Weights of a small transformer language model.
Size: width 96, 3 heads of 32, MLP 384 squared ReLU, vocabulary 8192, 3.68M parameters.
Training: a variant of Adam for these matrices, 129M tokens, 3928 steps.
Each number is 50 + 15 x the weight over the matrix's rms, rounded and kept within 0 to 99. Layers, rows and columns count from 0.

# layer 4 attention value, 96x96, rms 0.129, rows 0-14, columns 0-95
40 51 65 46 62 41 69 40 32 78 33 46 65 58 41 56 51 29 32 77 30 66 24 76 62 58 33 46 44 38 33 47 50 37 43 51 39 97 44 66 47 69 23 30 63 60 69 49 66 31 71 50 76 56 40 33 32 25 48 55 65 19 74 51 47 54 34 75 41 60 35 68 21 68 58 74 58 35 52 27 64 34 66 47 34 42 27 25 43 52 44 42 69 30 63 38
36 58 77 54 76 50 49 39 37 68 54 47 35 41 50 34 77 23 48 46 32 72 33 82 86 49 54 51 50 43 39 62 57 45 55 50 56 81 54 69 32 59 27 34 53 48 72 64 92 60 60 49 92 45 19 46 31 52 49 63 53 00 64 40 32 56 48 57 31 41 53 51 04 54 20 67 87 36 46 34 52 41 78 32 43 44 46 27 40 53 59 33 85 42 50 25
45 54 57 48 47 40 68 66 55 36 50 63 95 41 51 54 70 37 32 68 66 34 25 71 42 58 36 42 53 50 41 27 69 23 40 55 47 62 44 54 34 61 41 43 67 80 50 57 50 64 64 23 65 44 34 16 45 46 35 63 43 68 51 57 54 45 43 50 31 66 25 62 45 69 41 58 43 43 43 59 58 51 50 51 38 50 35 42 45 32 45 34 60 30 58 37
45 50 65 67 61 48 37 81 61 01 60 77 41 47 64 61 68 06 53 25 62 78 54 80 80 08 45 53 65 78 03 73 44 68 58 41 67 35 59 24 50 54 80 46 23 48 49 96 99 70 78 36 71 59 20 54 40 60 46 54 50 47 65 99 13 43 63 56 53 49 41 77 38 61 33 42 77 50 27 65 36 27 69 32 67 34 40 52 47 17 51 18 53 49 32 35
53 66 56 37 57 16 88 46 29 81 54 70 25 38 90 48 60 58 66 29 38 53 50 42 89 60 49 63 89 52 69 67 29 30 40 46 48 75 72 94 59 64 26 22 48 49 72 26 73 41 67 35 66 33 43 54 36 69 83 48 56 27 65 63 31 46 46 28 72 21 36 47 50 31 53 50 61 38 37 29 43 33 45 49 41 59 56 36 17 52 62 54 47 48 50 30
87 41 38 74 36 48 47 85 37 53 40 45 22 59 44 48 29 25 32 79 12 72 49 77 47 61 49 40 55 71 36 57 87 40 65 72 60 25 41 00 57 61 49 49 59 48 63 64 63 51 26 54 43 67 38 85 50 19 16 57 61 51 47 58 49 55 57 42 81 61 62 62 29 52 52 54 28 59 53 63 22 48 53 39 57 56 43 66 66 60 43 21 67 76 60 66
37 31 32 49 42 69 26 43 65 34 62 24 60 60 47 51 15 64 57 51 56 46 59 33 06 60 60 40 05 43 53 19 41 41 68 51 39 35 36 61 46 46 54 55 39 61 43 27 57 29 55 55 21 60 95 43 92 30 40 58 54 51 26 38 74 81 62 62 28 63 91 48 89 63 60 52 37 69 30 60 55 44 62 69 58 25 51 53 72 44 50 65 56 49 66 49
19 41 37 40 36 48 63 73 59 64 50 17 74 70 70 61 45 47 89 11 72 44 43 26 60 66 41 50 31 50 65 59 11 62 38 69 53 70 63 72 57 53 43 31 45 60 69 20 63 49 52 41 49 38 88 57 71 35 82 52 62 45 48 69 42 48 60 40 70 47 38 42 52 53 53 59 28 65 20 27 36 43 67 69 52 35 50 32 34 66 49 67 44 51 58 30
70 37 37 74 44 74 21 75 67 12 41 46 43 65 36 47 40 36 37 66 45 63 63 65 35 38 47 33 21 70 30 45 73 54 61 66 64 27 37 00 56 49 81 64 41 52 37 65 67 59 44 62 36 69 44 59 68 14 14 51 59 71 39 51 59 67 58 57 54 75 69 64 27 62 43 50 47 68 50 64 40 55 70 41 63 38 49 59 79 50 38 10 59 61 53 64
83 50 45 62 52 17 74 66 66 44 52 81 64 41 63 46 00 41 20 65 45 59 36 56 77 65 32 60 84 48 59 54 50 57 29 43 78 60 59 81 57 32 47 62 25 75 48 18 58 38 27 27 58 38 71 64 41 71 53 51 51 86 38 66 28 36 45 49 54 43 79 34 69 24 46 27 19 11 35 50 62 47 39 63 69 54 42 38 70 55 35 31 50 54 55 18
47 51 39 35 38 50 49 34 51 49 42 43 83 55 49 54 88 30 27 65 81 53 41 71 43 48 44 56 60 41 48 43 57 50 44 54 38 65 33 53 18 54 58 42 76 58 41 50 31 70 28 55 42 54 36 40 44 32 33 45 43 37 52 50 62 56 41 78 46 60 36 46 25 63 44 67 37 66 67 39 54 64 41 55 54 62 47 61 52 59 49 51 44 28 63 58
39 51 45 34 41 54 72 48 35 68 37 44 80 76 54 76 65 46 56 74 77 48 56 69 32 35 28 48 52 34 42 43 28 59 40 66 23 70 56 54 46 75 54 10 59 71 47 41 55 53 44 55 36 61 45 40 51 10 59 40 64 49 68 61 66 54 36 75 62 55 35 59 33 64 59 82 48 56 53 34 55 38 46 66 43 56 52 40 58 47 41 47 29 33 74 43
54 53 50 53 61 50 64 52 61 49 34 43 79 55 31 54 53 42 34 69 59 56 40 82 38 58 47 54 38 27 42 34 63 49 45 57 67 50 43 56 32 41 60 56 55 71 54 44 25 40 56 44 58 68 63 32 23 55 38 36 58 62 27 34 47 49 42 53 43 73 42 51 56 54 46 57 45 27 53 50 57 42 48 53 44 38 34 41 68 60 34 47 66 26 72 54
53 26 38 90 51 49 46 49 65 50 49 54 13 64 63 51 00 31 51 50 21 99 48 52 67 56 50 58 19 73 31 69 47 61 53 43 48 66 69 44 55 31 58 47 31 30 50 60 99 41 31 69 45 52 62 96 53 25 29 57 76 59 70 46 37 47 77 49 69 49 82 72 33 42 45 40 47 58 49 55 33 20 57 41 68 47 45 37 63 41 45 26 58 79 51 31
54 53 43 51 39 51 46 52 37 48 60 64 37 49 59 56 72 69 74 21 56 24 64 37 26 42 61 44 65 65 62 42 31 36 59 59 40 32 64 38 74 63 46 52 47 35 51 47 31 46 69 52 32 47 33 56 62 57 55 55 44 68 54 38 55 50 61 28 71 33 59 47 69 54 56 42 45 58 44 65 28 58 33 51 45 59 75 64 53 31 56 62 39 62 29 54